{
  "init_std_up": 0.0316,
  "learning_rate": 0.00257,
  "final_lr_fraction": 0.0
}
Each number is 128 + 24 x the weight over its row's rms, rounded and kept within 0 to 255. Layers, rows and columns count from 0. Numbers have three digits each. The size before them is the row's rms in percent of the matrix's.

# up: layer 5 MLP up, 1024x384, rms 0.104, rows 153-238, columns 336-383
# down: layer 5 MLP down (transposed), 1024x384, rms 0.284, rows 153-238, columns 336-383
# gate: layer 5 MLP gate, 1024x384, rms 0.0934, rows 154-238, columns 336-383
up153 095:119146087144120122064107089119137162150149105105156122120138094116163134172152109123161121122118112127082153155114094148119147132074076120147110
down153 099:132076104164141119167135151126124100140110127165111145140156138107136129117141153100099148108141099130122109104137133087077131095169095168126158
gate154 101:100151142149175101174161079150131143141121102159143123171108103105120125174106127136111114123153174157103090115125190167142117150101155145107119
up154 100:129121140135123146178149115139130141134136112084124074146131132123138103107120129083133115101126135118162093109125114098107135138144157101169137
down154 099:141114124100116160085127107156075123156120116143142125097150137161123097104107125112112123149128151152132127131153197137193125146116104074133139
gate155 098:125111109192120118134110071147140141123123111071123121112167097146167109153115117133111117122125121147125156121170144164134100184128121123122124
up155 101:141113127167116140099150141111127149103139131117132124090069116174145126138148135141077121143151127107122116168115136151114113122117168155125094
down155 099:145156141134118089148079129162104154142131116116095127092130134128137112149106128120114098120166115138115153084124114094134116140105144159105136
gate156 109:159130173116168120156149116130125164125098166091091122141178131131127080137162168131138161103100107116098221106139107104117133113088142132124110
up156 105:141150080143130136112103128106143135140158108135132185144103125107121128136149172111124123136116125139119125128176163138099102113123154105142116
down156 105:107147133143115169157103089170180133143099137168108102098153099122166121115139136148122172141092097090156110113127145134168111155137157109116142
gate157 099:152123128106151134106090097111169132131097144139157085115107121126137160165145127114144131158085141106115115155116083093143130156131068139160124
up157 097:101140107102133151122161134130087107134087118115142161105149136104133123117134148116122125141142143119124125103169129135125091129199161153137119
down157 098:128126121129131112131121161116121128128067172147090083109107106163140129113126119095157134150123110122109108147129158095147111122131161163160111
gate158 095:167158146143104129111162109126120134135123144157110103160140104124126091141152195137201129134130098096148174105154112103113109156142156126095168
up158 094:181119125092163136108139152114143133124126151134117163080128157125127147126136126109139126104163110180132104149132121131114129152091108121147130
down158 101:117137135123132141078151109157111147122133118168149138114138142133120135120139145194119137121138101134170127136125138140173163173204108145164101
gate159 104:084140128172089147148124141122135132089093143136152123125110129106148073138087142103102107130095112151141130120140101107138136140125148124166119
up159 105:150118164098137122139136155186159182108127134153142082146122097126084116147135179125144154098120121113067109102111130127157148113158078121124145
down159 101:145093132083125127111115151066080137109081122129171121126108103115102158116128146124156153140151157105128147144132131143123140153135095103121130
gate160 096:126083146113147171178165125099121130128110122136103084135091096149099122112126121150124123136120157138165124123132101104163123134186119114145163
up160 098:131150116157164130141164134146099099100116163121111132146101051156138135129117115174100089199153132112118150134126109141113142110081129075172118
down160 098:116184135120109128094079101152115119117131106173169113064128104144130122119145116149113138118100135172107090155152125091123161125194188103118146
gate161 106:108132092066146128139143150153149160151173115112100094143143123131137146112120146111138115096177099126152102120152125151117111135110090097200136
up161 104:114122120141159127125121136133131105158097126106123163140188135141122120105127120136061162130099133104087131129146102149146112141156128103099172
down161 104:102130105093163183150151111190099140127127091116099112132094151156150127115150174161096117121098142129106141191145154132146115105161119101184147
gate162 106:161134103111123128132143118129127108172170100094088153127141122083118156106135119180127140098110123143111115128133080116132138154097108125117142
up162 101:143136088098127112132148116096104112099103133119159129108106061144113144156130126133170104124146117142135158111124095177109145158147130151141109
down162 105:140134116143117132142140098155139170123133148150111104181129097138110134116093113099163167112166187142128159125130134131120123126102088126089113
gate163 104:118140139085115132142164119115109137124158139148092157114107073151140125109131138158097121147161126139105118126126122101147132134104137153112108
up163 114:092104152099111086129092140127120108119130091094143113161125122164123118127126095143103085119130146082135124130165140129108081140147119137166132
down163 107:072124149118150144125123115108147059144116138103130127154139119107149151148142102149096134121107126178061107126155140149118105166111131099116135
gate164 093:126140157131108114134150154088092147100111136116156104132176145090126161127140095135080157124112168121146104144159169152101122150133132147105103
up164 093:139153065113124125145100111102150095140131110153193145122136152139141123064156121131108116133102136150173110113105119147119086114111106105108121
down164 100:136146158151112134150073164121131094195107124119110093079155139175183101095138175106118119120134138134128158101150154172147133132082122117092103
gate165 101:135105066139118157123089121100127113112112101154145124163122158090111110098108109092155116097178124130160133141111100129131132106173116134138076
up165 108:123115156171117145146121132137137124151088102158183094167155101106106114122112127163149114135089118165089097145092156129116109122166131103109172
down165 108:130168183156152119106113129160111112090116115147165120205156095121129122113132150144163138137113091115090129142123145136123167084166106115137145
gate166 103:128126139109150083120085135135156123110132146123134119129167132151123100070095169137132100112104162087101134094119159129127114143125131120131191
up166 102:125151179108148165070099137142128143131137133140096120134113155141109088122103117134159119113114144138103215113085154116115147193128108167103111
down166 102:113109104124112176096164161059081110168122133153134095088126108112111151109138142118126119136145130118130129132136127130126155095155133126124116
gate167 099:109143126103133126108148166152125171159111106120139170137125130155095137121112126110122146131095121135123161129170141157104110122133166064134113
up167 098:089150133116113163139115139132097129160151156163122120142125150173117134117115104129114123138136129120136136101137141100151104133145138127088146
down167 097:077127134119124173102109134165148152133076109134141127143130136155110141144133140141113124097110146133108127104161101094154164150153134121138107
gate168 103:139113136132159137102127159095131086124130143109116121168129138123092136093149084103120135128158156118122134118147103148100091155142149134150077
up168 108:152118176133162126099128157088174105143089128148090117127135154117080159138140138105140130124142123143126160129161130130167136104087134057162115
down168 110:101157122096132125105106144133124160128089160154140139103133122102138100088158131092109091138136117103087133086117134129131102117095144141145122
gate169 103:111131118122147136131083145174123106152107134148111114094124127124112119122119123130082102144156117159181099106149176125116120149136130124146096
up169 103:117156125130150112164138150147131084125105141106068129106099186105121140126113115127108199139130148146150165103113167124136161124139116143115112
down169 091:119120110097117117123124141150130116156111167156140113134127136138121134133148147124128154158079134118080176167125110131147154125182151107114143
gate170 095:102118120117083099133133105147136150142129173125110106136130136127140112118160107133131130152130175129103115162142143076094099144102099110151140
up170 098:157118115115147157121105153152190174099182127150152111129098213158074110135093163146160152118130153124178099150141143098165148120130123125114139
down170 098:159175115109085098120103142134148155094144165158150130150079155128112134124105096145147146133158143126158136124155088106132136102088127144094172
gate171 102:120115122136153135123162097131175110119085137125140091121096150139121099112100130106136170132123170134174125104136086094136161135122117144138153
up171 107:123112189091144118128154150095122191116096126163130112107192171132125112086109148149117129105131109169135106119145141125135117127197134189112134
down171 104:146119172140142119091173090094136143152112076128140110097093158138121117119123142126113142099139138115112149131171129106103162150116143095121146
gate172 101:120107147096146114139112125140142105101142158107131121105153185150122090118130142120156143107148110099127105166116145111143157159182159128169136
up172 099:135151107169120089125119127118145136111154077162116130108119133127160111129175114150108105134103107155113127137150119151070140146140128155139146
down172 097:099142104124145073164135148155124118119106141120120109151101125139127086117094124100114143143149063120128077138183143101135091087129135100131126
gate173 090:139112092185158102134149158177109158140124148161140144138104149132090102125103113131110157166148123124138154133153142146128124133102134149144121
up173 094:149132147205175149139095158089105118162128161135151169110088169100115149139081162106140090112154113129115103096134148136151118131109139141114160
down173 099:119080106107128105146153069125144152087150105115109104113160147106101103125111092112107123160135127136124105115115164119121094140142143131118114
gate174 096:116121102101168132130175136098111135107121150126171135136133164114115153105124070118137100144117124118103138151143130120126073135115163120151151
up174 103:142149108133110149120108112091110089157145122137140151145162135124152172118118115072104104146136168150139138124143110131096129159148129128135113
down174 104:133170126126071111065115129136129129116134148115117117119069129130162148120105130176176150076096084111106125162146092114131115132168134108137137
gate175 100:082127155156095125124122132112138115194145109144156166086116081157125086133096148121151113146091087114141149139138139178146105116119138125073108
up175 097:133163125175100143128098128080114116165156103140128108119133138105118153160097099118081132136117166128107146148090120144129160117123108158152134
down175 099:139145105157115116101162114125143114144131150129079134114169130131107154140148070108138183089147103125145100135139109122117096145117115104106091
gate176 099:121127129135118120159141094126082084140134102136182143096175144154122137117087120102155109147073157157127117088139170144111146152132147121168106
up176 100:084128102148091093105082126167114092108129137109128088116142167133152105098135142138088115099151151132136113128180098126154098165153101124109146
down176 101:109171142141084153135099116146178123160119132120137145101141130096112126119137124182142129186106127132113083172136116103103122102113135117159110
gate177 099:113139176103135140159155127132151162142144114135066162157115117127155148096144180113127156076100086112174138129131139124180163122142105139134147
up177 099:132112114105157087118139127128141101144150171118188162122133110189139143122107125095127127179163152110154156108121115119143129116117106117123164
down177 097:131118096140127112182131119074174135148111159093170112116090176140125119131141116096091121166103093121122097121190121102073131148142095125126147
gate178 099:157129094193105144141084115123148148101156094133120103138121113102150121126146112143155173195115187106162125105141147120115153106137126177070124
up178 101:140148137081120118139146146125132167110151142099095075133152100137165132166090110133140096134138113191159159150097111136126098108170139098093155
down178 100:110141107093121151179145115142142116165124164179124117117128088126172105139140155135132143132149158159184196150100161129161169105132195149153181
gate179 110:148109158166129098194115105107166138110166137071172101147119152100105146113112120105098107113102144126114137141146112187097139106114132141076124
up179 108:151164135169116152095144062109128127149110151159132159093159125128139127160115145131155156093094132144100158117095100105179125141143127125127120
down179 112:133146122113116147118143157171102126118118124146145134151157103110115131128110148117172104126123134139095152125136157110152151146128186126130172
gate180 103:136142092143109135129117103153112125115106125121154127171156107138136131128118137066154133113094136136183080178111123161120099126137104119135099
up180 107:125144102134154128166091138089119100134104119154116118114165125162080162153153124115164142131110133129117130170115158100158131109148140154153109
down180 102:135160115142111134120119092130143128121118087147159105128118077148101196140142115108101177115113145093103105159111135120145159084160133162116087
gate181 094:103093153110125141114134149128109138111124139127133130129150147115115137157139108112177123201134154114118107124121124166129133081090102182109110
up181 096:176146121162114158084094181091121133131121120130136088122124155193093119114165144119114123145150137122123128154155119133138116128146144128100105
down181 093:086120120104154144165129123114124157154145129128128088129078121109160123153101157166114141121197169100149136118135124142119152138065095099154159
gate182 094:112102099140116135144034129070074125084128171126099093130149143106099152101121175147172156113119167141131149143127114123122133125137129113095128
up182 094:205130126082144143133145069126132138093171172117128128107153135177094133106091146141116149070088124123145100146101119103155149131130115106158127
down182 095:101131167132104127115116112135131160086119118141143096097169104103105132113076154158137171129109142112124145102105122144106142127146128155116134
gate183 100:116094135145100156150152119109128139141121119134134153173076134117068126152103130123159134188102129123213107133116144194199127099116151131134126
up183 100:156127116113144155101152140163157119132118139095156115106117127135133126156144153115109161067115121135124085114121141139106119107142096123180185
down183 105:138143102074130153122112108125093139105092163125131074134122153096140137115062141141087113102133175119162087128143154122119095136145108109130108
gate184 105:162119116156134104195106160134085143136142141134113106107091073086112129127126154087170135147079138119160131110161100136157124127116112146106096
up184 107:122128137111114151152183146124138136153155126143135133099122135131158153117127099147141169159135142130186155090106129111119135157118108133177173
down184 102:130111137106140080146102126136065164112130157132161124162146129157131167124140149132130106067118101110108154135162114161124064129111125150151141
gate185 105:176124083125160107121126140097126136089128119104110119144111149116148149153136107103143124176096129131132134123085098139129138139079155091147108
up185 103:141135123091138118129147152129093124120118128095157153159149094110102111123127119165127155142120109130128141105083126139135128084115110121118129
down185 102:105116088093132144132127107112133133162100131127123146140170108144162100110146078114179153167151138108114192150098155130121155138160146159126111
gate186 102:136136121107123094154139133123139135083102111105137120144160066122068106104155110147116111168127085106134146123165104118130137083133176084132137
up186 100:150125128144115143142112136136162132149105083114101131141158117126151148113189109094107114124119091128145135131155100135127121129044116109167090
down186 099:151151149135173148100141108130103160165124130132138126134138119128121156121118125141124141153122168150124112102144133107107094138161137132106151
gate187 107:130135163136114092156151128127096163147122083105152101120124121137106132095134105159106085143133126148159131125157048112143147137135129161084131
up187 104:117150133162139136138112136136130159120122111186131147136107189105140125085118108175146141155110145152151150146139112117079146158096126168178136
down187 102:126129150135138117143131125129097148121160133093175086110162156148148152136127127166115147147111103138137096142147164108113117122154099134172141
gate188 099:123083148124092096142119089100105091126111122154155148113080129108132162162162125080177124093170096166114167076130154122091138136166114153154144
up188 099:143127117138120139089114121108111127104122123134146100172176155159160116094131105129165087158072121142161128128122111163124161141168132120121158
down188 100:135127101109143161083128087150131121098121137124162144143109143104142110083148091117128114139115097115098154139106132133103122133143130138119129
gate189 097:131111131129106141117075136088118116111099124111090126134147121080168160108110115149139130075123135130170166125105137104142130109118126102081102
up189 099:113098114120141133117095161136168150128154098135125098099143113150109095073155144157145129143148111126153130127183127147135094117115148176130083
down189 099:128159136129143093111118160111125102158125119134108150141144119118142127117101183139140144095125135138145144135142110144128159101127172069113118
gate190 090:089127140113121098125157092127156168129124143190110124163148109116147107158141160102134120080140132091099089135121160128115161152135112091111155
up190 101:102106093147133131133133159093103119132115169115157147128201149134158102099110100105115133104113142094124114147147156160153099111112158112158111
down190 098:138127118116105118178150116150146147085175173116129140147138134109144121127137132138109110163125178126110111101088116124147134138135104082123137
gate191 099:192126125126127112106096170118158158116144140149138124167164153104121162152144090122149086081164110133175148168119123117145151101078150113157135
up191 099:127147155154119124143157123148137132154146135148104130090101128100165160160132121171139158093128139076119097094106124107114135143140104134198106
down191 097:125169147114124137105118099107092109169127129094064157136115118123056145133144120158097123151106128062103150106123136150165128117118157096162128
gate192 105:129150118106139150157150152161133129159102172142122106159099148129107138197106125150136127140123132124110075151086144100074103142135109092112128
up192 095:122147113184112121101175106113147146103135085127146093125097094098108133194138116145151100138063141167125106123138174145109110103135116130149147
down192 097:180100108090125096129110150147131112129132135154127125156133123115090128123149191141150140079114143107124105144104094144138185093147134140123144
gate193 096:150134097145129153105151138158135109149108118138147173136081112148154180138099155096093118122120133075120130122159165123125158130106122158150129
up193 095:154115126158160119138165139086137138129169113137109149129112096158134113073128111129093141107139121153135122140145073107153138101100137156125118
down193 094:137185125167052104110128124185122124160102159124192130112127104115121117149167126164134113120140134130139154106089133114121138179122164151141151
gate194 102:135111141125129147131144180141085072130140136142126121072115134079123172146126120131141136094140130132129114124123113114114130116101113128087122
up194 096:157110143130126106131065134144117146112106164172105152126127157136115115156130182115164081139113141105111157123137125115145130135155128114160148
down194 096:131105150096165079098116111120147126160145095111125129131148163168158129119115118140127156134150176075170179150146165110149127142118106138141128
gate195 093:165121150131126175203168102108146146083125090158122109140166148119144144095119141122155137143112163137109148153077146135153148123156121124125119
up195 095:146117135109121099108144176067051115157142125155084144163119128132145140153141154092111167144118139131107133129117122122119103124104098104123121
down195 097:133121142163118177103114112137149109115134112132138103097132142112141156175143207156109128139102105106165137114091144116100148121146154124133099
gate196 096:144098146111121134148145151105141063137133120147102115147117150102121166127155129092102107091126137137195088135132120144081103137148119135141134
up196 094:123111171135105132111127127154141104141127085116091159145146110112101125141150175118164140118083105140146128144153108139103187111171118136153159
down196 119:107110122112147128128150162142126153158118132115170116127153119173116087115100137167126090158142117140064149112120151143183111136111129110111120
gate197 103:128128087138152096129105122162124165056131110121125105150089103139106127167120143096135119136114086106104078129141113124125131123133121130142094
up197 100:113127206086158153127141140087095145166137180097134153157097147157166173105129111152148080112165127133169094106087146181130147102138103135115132
down197 100:152133104081132136130116213119164082148100117140138098116150173113159137095080121127146139089151154111137140170149099083124139141164142119126108
gate198 099:142112121107151118106113140118137161119127154132129122135139185122161108122116155143114144143179072141101125120129119114115097154140119170123140
up198 101:130119162128158127107116142116121117155143096114115113131132105135138137164148120141196134129167102124137103109130130120114102179176163161148117
down198 094:118128108149161114123118077117102162150123072105114106123134110144147144148109103123153125131072153134136149121119081106111150105117139132146132
gate199 106:117121131169124170130166116115139087174135104174136131091097108124147157131126104116108130120108110111124153102131100103154130154076133110105122
up199 097:126122158122139124105159109177105108118120123113095103133116158117116139107148084132128079120124145169119123122134147135118151156136076083141135
down199 100:127130097081127104091114165168134135109131115059105115116139157127091101117182149154130140114142176124143109162148142149157165149143125125129135
gate200 102:124148131115103126172152139135106134200145113090108119126106149139137181169124147154144127129119155148114088130124091120119145110132107072163156
up200 100:119142116088161144129131121129160119129118148096108139124109141142130122099119154149107133119108107140126161096174124151153126104153191157125115
down200 101:117115152133152155120121115132126127129137130078099141112131121101116114144147151149149088091091098096125086117149147157128110108103112127088118
gate201 103:083097144126165158149133161118143150136128099160094153114170139109158154159126090171113123134110097097151132130097151131134139125146168147108135
up201 104:084176138159128121137110115125087143107121200126091090147088117120106117171117151125120138108122130078120140159111105128083139162151135133139092
down201 107:129120138116149136135126117111145093100090079122118124095152126142099142146113127140117118136128116122081156134133135176120124123106150103155111
gate202 097:129085142095119109153086187100115109140113106130136158160119125125147112131104129140183128105113082135122123163176127127104112133102137119131090
up202 099:137136126127135129186148138151119112094154115083139130074109126110119135136118157137097150136149082132112172117163111135157126089151098130117112
down202 102:105107121123144126104101143160133091132113126127127137138085094160128118142096144144114137158133111121133182103189103126159142156150152140084085
gate203 100:133132103168137123128081140147120158113138117129115111141160086148134094117122118116144125162110130139146152137134152116103149115126119097127123
up203 107:133153112142127145093086144108135141137151135117161100136109151089111097133138146119157167125074135142135149099131122130139185131131142146134137
down203 105:120158150116148134149123108147140115162123126150138144128114115141116161123081175134123148067116097153144153078127112158136129109163096129121137
gate204 101:147125157131113117095137132163174174110138156108091136109113142115103125109157114142045126099125127115124102159145119134156147119144132133122117
up204 100:143161138110118121126141163150153178111188123130155175123111120120131140173162139138119089128143142085093120164134140101179113132088125150138148
down204 095:150118152132119117147091166142179092123135094115124108156126093143135135170100137141105132149092117117166092105115137122160108175079151151176111
gate205 102:140113154087110115132123076156151137129100117144116135143111111132098131103115110136131128131173164127144157126128127146178136150153133184135122
up205 103:151119112133140117179140141125108107139078093094132148122093109116118132141134094146092137130150166155146117160143135132136162145138078111117136
down205 105:138126165133128137081091135104131155133112121072068139098173078098118127134145116129134126149131151105125147117115138154134108126159151120124128
gate206 102:116101168148135178121139107125131147151133093153055114104089150136123086100080124126134125105157122123128126152145144120070150152150129122133135
up206 101:136131165116140122097124127134105121112177128116135128117116114094126113123156080170130153125125127116152140098113150126141131136123137137113101
down206 093:087089132064115117152121137095143150174133085124104137104113126094103113103119160098115087121109118157168138128190154150131125138084141110150164
gate207 099:102092113134099185150119134164104140113151143154094123168105125139089087111120140129136146157147162148157087139123142111182147138112137092123096
up207 099:128118154168157132115142113117085107179141105080158139138127110117125137112114144108170128099123107072107105122124140143102133109099110156154138
down207 091:128101086109168161093142162150080091097115124151138122110156123151104144120085082146128085086125123120127095101137112112132119119144143160124061
gate208 093:088146133156169132165108136091156122124085109135192138117114153117125169140159147123088125150162117144130172138106183124170101146132126124119094
up208 094:112085136114070111128121140123176171105073165158106146073131094100172133154128134113100099135129138149079080114117118175144119112131118133137160
down208 101:160118110170095146096118120107169125159122134145135125136134165156126114127101156131183136098137110154143150155130139153097115157134102109119147
gate209 098:147154118121118134115087107103107118106091146126176104119125133137170122131137110115131108121151170116150113110150186118133117150155151166115142
up209 102:145112134179169125158098193122111091150089140105130073163133144128135138142130135160142133106102083149111091138121141130113110124146176092086099
down209 102:117142108163122130101099185091119103126118123142147112168149128143107144104122100093135127120177145113154119173119090148104146131151153105085142
gate210 104:162100157104117148131140178125097145162096139176125126153140142116145144138145124116112113142149126103147108142159130115130106093119117118145149
up210 103:116163113138079110146109115153164179124151129184123119123142148120124135145130161119110146141117143139121109147130136137095138131174148153158111
down210 100:102118139140101118099138094118107118137168134142124135137129141132162074126125125141152149130129147145144131105117136098120113148114115111125100
gate211 116:106115135136121087127078106135102099120144130148102095134182161134100120158124132141122155128102155145134148158102131115124158129112159136084084
up211 111:114145157136128115083071125147162109104148101145143105145147138104121126140110150132151142141132127094119124111128084123112105140163139120124115
down211 109:129130153124111197116130097127110087087104163149071124145097083091167183131136114123095133091116130128128082114134129140118154116151155081100148
gate212 107:051134156155151128134112103147130140100158095144111136152096085119144137104174125151144139102144112127116152162134133123116138142102131093148111
up212 102:094122162114106148124085139105117162131055096161152146149096158143131116151137103116159117096147114147110151132113120134090150125142153124109128
down212 097:119120146124144115151118137133080150106189129137166136101091151171160134083116133122145100104125095147094160085121121109126203115139128124120112
gate213 099:126127125144117130149144137101124095095100103070048123124121126102112157066178128137125147136125113148125097118114133136089125135124082127155108
up213 098:136129117074151109118160136109114119116113152163157130114144093116150122139148123131149140132109111143094145123147129126150145121139126101081142
down213 102:098087163114122124121173086102140142080165138171136111142133132093113121133113134137138142126126145149136127158162094131159129106131111120111171
gate214 107:104147106167145131143141122137093096085090126128109127111092122114129114095089091142114110186140159134123120122125136102119179110096129123085148
up214 101:081137121163148154122139074126134123124160150124148115123140083162100132119108141099172109151114144159101146139112082134133114113116136114177119
down214 099:124123129138110144111131110121148130129117147182151137161137136149125152129138119118147165140182144124118133130114202115109124155119137132101132
gate215 106:101104112110137115131153114143122140086190118141094142104116150142148163101142087114147154093130157166099150113084099116165155081117088135103090
up215 104:121109111124090161100119134113156080118100105086134059136139164113124161154120124081172125086106147135163090152123115104144124118095154137140131
down215 105:092098099128133130161161135115085132105136141166167099099092143125155126145112162150165094086143114109177133139135111137146192147132146107146134
gate216 097:127111114126130170139146152120127084159107142127125121107108104093160156115151108116132148153154166129101155142167144153117130100120143118140145
up216 110:134148107115132136120096201091152130131119118097137129113175135166139140102176150120114114130120134139150170119149060123113140124121132165125147
down216 107:164117107159141112148105128124158124149155119123132088176122115162122123144113151083107142127129075079130160163111125134112116093159123116139124
gate217 094:115159116146129139143087170105110118145119185146139140103154121130134142072143145175105096093131073102139173141120134128138117119104152113127134
up217 090:135134147154125135133113154093145070078136106108147143126157100126169137101114123106135115165142135157167137124171124087153153117101128139143123
down217 097:131117127135145105094143128133116180114140129120061096139128143126143150149054125103138124149126126134151129078180105156147144141097105122122105
gate218 098:126138100126132112105127089130127133156102104113157146170152136140111086122155076144107160151184160160141101168149146115096122166147171121148147
up218 094:113131125131100107122108199110152105104136139122107161140169110109154132126188134117167135155160126102129110151119129119107095111136130117155158
down218 098:115102082134126143144124142117179162142165145096128135101107086155158141102125140155110138136140130133108146175129168171146162101110120072149179
gate219 098:120105116143120153090100141191151112136088142117155155137099163104118130143117148117094145178125126102135105104156136145111118067137110121105141
up219 097:157116125117104116102134111157121158096116126116094146114165098121153138145145080113105157108120117131162095130109140130128112129127136149094134
down219 097:123141104133109100165145128098121128117118129161138105123109137105115173098151124142157118178137121146155146103137114149130135134162158099122097
gate220 097:165115118137134054121080162100152159156142151122141118125148145115110130074139130170145125104124146104115170119134128115155146127094105115112143
up220 093:133110134119125122131135145101092110126087129138109145131167138088137134130170086140090087106148149150131104143137085089131114187158157120100116
down220 096:125120138125135112138125150155145147117120146119171126095089137121125090161116077134147139170084136147158144100132121152108137115119129166094040
gate221 104:131135093104114149121130117107115065063140147096106137142145151124161116141158116147157130084122137108149122108135143132151141118126169087102140
up221 103:121135166154118130114141144147141174129144121122083147134143095148113162148183114076113101145151103119149125164135112156132145148119149142101199
down221 103:112139123147118176127168113153113136125111090145155149106122106138110152120109140148139178158134128134102177139158138097121146095129141093133121
gate222 105:146122102114159137128137116146141086132100097129113143112094124140136114139088128121125110113114149118148115120148138098103147145132103148106140
up222 099:120136149138146126097118111087097158130168145121160146134140144106133152098184120080108146092112097131090124170119098107129158141140166135138125
down222 103:145144143153091154195117172139145134158121124142156098166127126080124126128186129117093190175110114157127139152112178183114143106115129116100142
gate223 098:091170119142169107121126092156101138127132144140162166110070136099123116133103091095159117112122118120154130155156122125107105113114123135134093
up223 099:098126085178103098090138149102120112150118113153136067119204150139127108134160134130125116152101137093111105102146115139120111166149154119135141
down223 096:103095148113119158150166158138139122117134113162120130081163109134115102143118138130156135108118095085126152099099118099128121162114155146141113
gate224 103:124118135088128117106165144146068153129133155141097149142124092142130083121110129142104097122119143073127128117125124161136145134137134171175152
up224 102:133146135142175080090115124153078134108082135128163182116092144128111102087139125148129133160118097127129096137150157164158153116158138111122111
down224 101:150126127145136133124119131124130132126123116086162129080147078076104150140152128118182094099111091155155164133108139131111136123125132125169123
gate225 099:089143121121102157130105155121146155142136161140166130095132140162183141119125155142151131173164160184118131146125130161166134184144132114147128
up225 107:150090122149157147150100108090162147131099104093153127149104117138138081103167157133178108129087191120119181164128149120145129139145099127133088
down225 095:152093137106140144124133143125151112130125129103110105126119118161129079128130104115116113141127162151106127121140156164115138126136120128131093
gate226 105:180121150113161136108154134109132169131139098116157090123109142106145115105128131128139134151120158163104123111164074126158159118078140103126194
up226 100:105135103131147129136154130121129060105126106069091124135106109122151144156137107153141127108149088083147117151096153112163115140158112117116116
down226 102:129116092110124125123140093120164129095109132134166151113126141113139102132106106144131130148138107117105096141107111128132148145128161140098117
gate227 097:177119117125158132106164124104120145154120125109100094126098135161142092122082099092111132142114129129138122150119161128127175123145103113138122
up227 102:146148152153131090098142171114137151143101139155151130148116145132137123152122105084159114093118164165125138174132136103131111135134164105106102
down227 103:113168099128152135111096177095098111102093107146167073119136145122129117066123149142107136136108126129125200127126104161121157121114146093132107
gate228 107:133139115109097126088127116104120101138156148080110086147133101127118131126122081154160140116166142135097110120092114123152161124135122135085152
up228 107:118136113121162139154143135106133130083157127123140144107119096123142109143141122149136117108128133116132101162147139150133116118177115108149148
down228 106:096113110120134164128108121121113136103143149100168144157108117128112112127133151060162160117127121134131141089114092138141125108149140128157136
gate229 095:109103166086148109116142118137114090168140109124132139130163140114137136138120122133127128104111116110160095161161156124160095133149146136103167
up229 098:135122143127113135129154095083154112119162117146137129098091103120155168151172130124118140143128154150111119121156135150109145118110142154172110
down229 097:123077132137148164123177176143137133140149105078134131145163085103127149136085085128118134122110084113146145122125110145102132167119105162158110
gate230 101:160106097143129179141123154168148157102106121110139121126111138147100169114166176131145133103148139143160099122095129159098125153128116081143154
up230 101:136139145116137143168168132086169125155115159116196127117167131150123130135102110090134135162099129126120150098121126103152129134163117126134114
down230 102:124151151196130120160147132121098143145140176119107142116126097081164126166110129176109108158087162128069117169107166125116115112111145100154137
gate231 107:131113156108126116112121126171159130138116134100073119118110119136108106147101166119137113081172125113109135126137172089124136125174120145138123
up231 108:117101122099157118150147137106131095087095128126104148163178144150156127216147154117080128111144140112171154094108095141114115098131139105114140
down231 106:110152150119105106103101140178131095124090189159153128153124115178126136109158162168069150187145105128087145141130127098136144097140099120137178
gate232 104:146076150170172128133105118148152149139124124125111119114136138141091109169106177159127105085106125104117179145124137055143144126119095111137197
up232 106:153112132135147140140172116145130118071125121150122108107116148093137072140113133146142152109156150116140111147136095111156112123148099108146146
down232 102:116105157126172130129130123142101085130088118138119153180122166125117127075103123118104132143140105135156072124138169125092161105117142112158133
gate233 103:114134083166091127096085124163141158107112139090149152131140102125169097142121105128168104142117133091111113132144127180134120118154113119121114
up233 109:120139179153124135126189115144184079112159116128092165103146125097124141085171155085092127135092151155155124082107148105135162134113051139094123
down233 107:179096165099139157094143120109107118123145122145121102158147118146125144109138115153157123131124148097132105126149128149069093140099138090126127
gate234 099:145141103139159100087117128167082098145154133125162086114161171132138145108051102160114161151147160129146092133117137171111132119128155153137099
up234 098:114118115124123159175172102084162135077122130127126128149186122138171143152154166141112172111112175113130115121127133149101121142085141113105098
down234 100:146150097062110145093161153117160109114127141098095131120109117113147107139138145132144112081122137106127145127102161140131132115100105094108114
gate235 100:120124137105133159100142122137122133106122137120133160126117157107143144125126124141120140115088084100105078136117136119112124136099145091141098
up235 099:110147077136121144157104103179133123194091165152135170124154158162169137133102171103156155127176137158116116108127134108174117134105132157100127
down235 099:108142110079153114103108106125122107126122098121104110170144087123147231122106150064154120129099104108092103114148103131130142139147154158139120
gate236 099:064140104090148172123089165119079082108125092094165170103140129133108140182130147110166174157141124110141120136149131111128143146126133132110167
up236 097:088156109111090128167128096094160135122137117103085126136151121120157147108133112096106127108115118163158117123103145125093110120101163115108128
down236 101:128133095115161136144147148112088146114123162145164135159142091114138092118137131118150141122121131117126133094126119123138172158121114082135122
gate237 096:097138116170115153162136139095049134091123175114101110103139133155129101133098152099144105199109172104159121171119139110148122152105117176129125
up237 099:102143134121123130119137104163125123116141157153111104102134112152116102132128113139120103135094120137113110130142176144124113125145059186138118
down237 099:126120134128148121137163119119149095116112157115143143162121096136159118140126127056164153087108082113114152146153137128124134140102076163155135
gate238 102:126144108104112189127149134120121101138116152120101086141095116114129117107142149124117141106105115128131118160128073125123157118135152157105140
up238 100:124122092130137130131099147157122090122159116139092123119151109141122119191103129117149147105146183136116139124162122129132141114118135165163101
down238 101:170126158129127074145144128140106160133147090152116125140159121126101170157124133135140124112117120093153108146130134117140139149141101118137159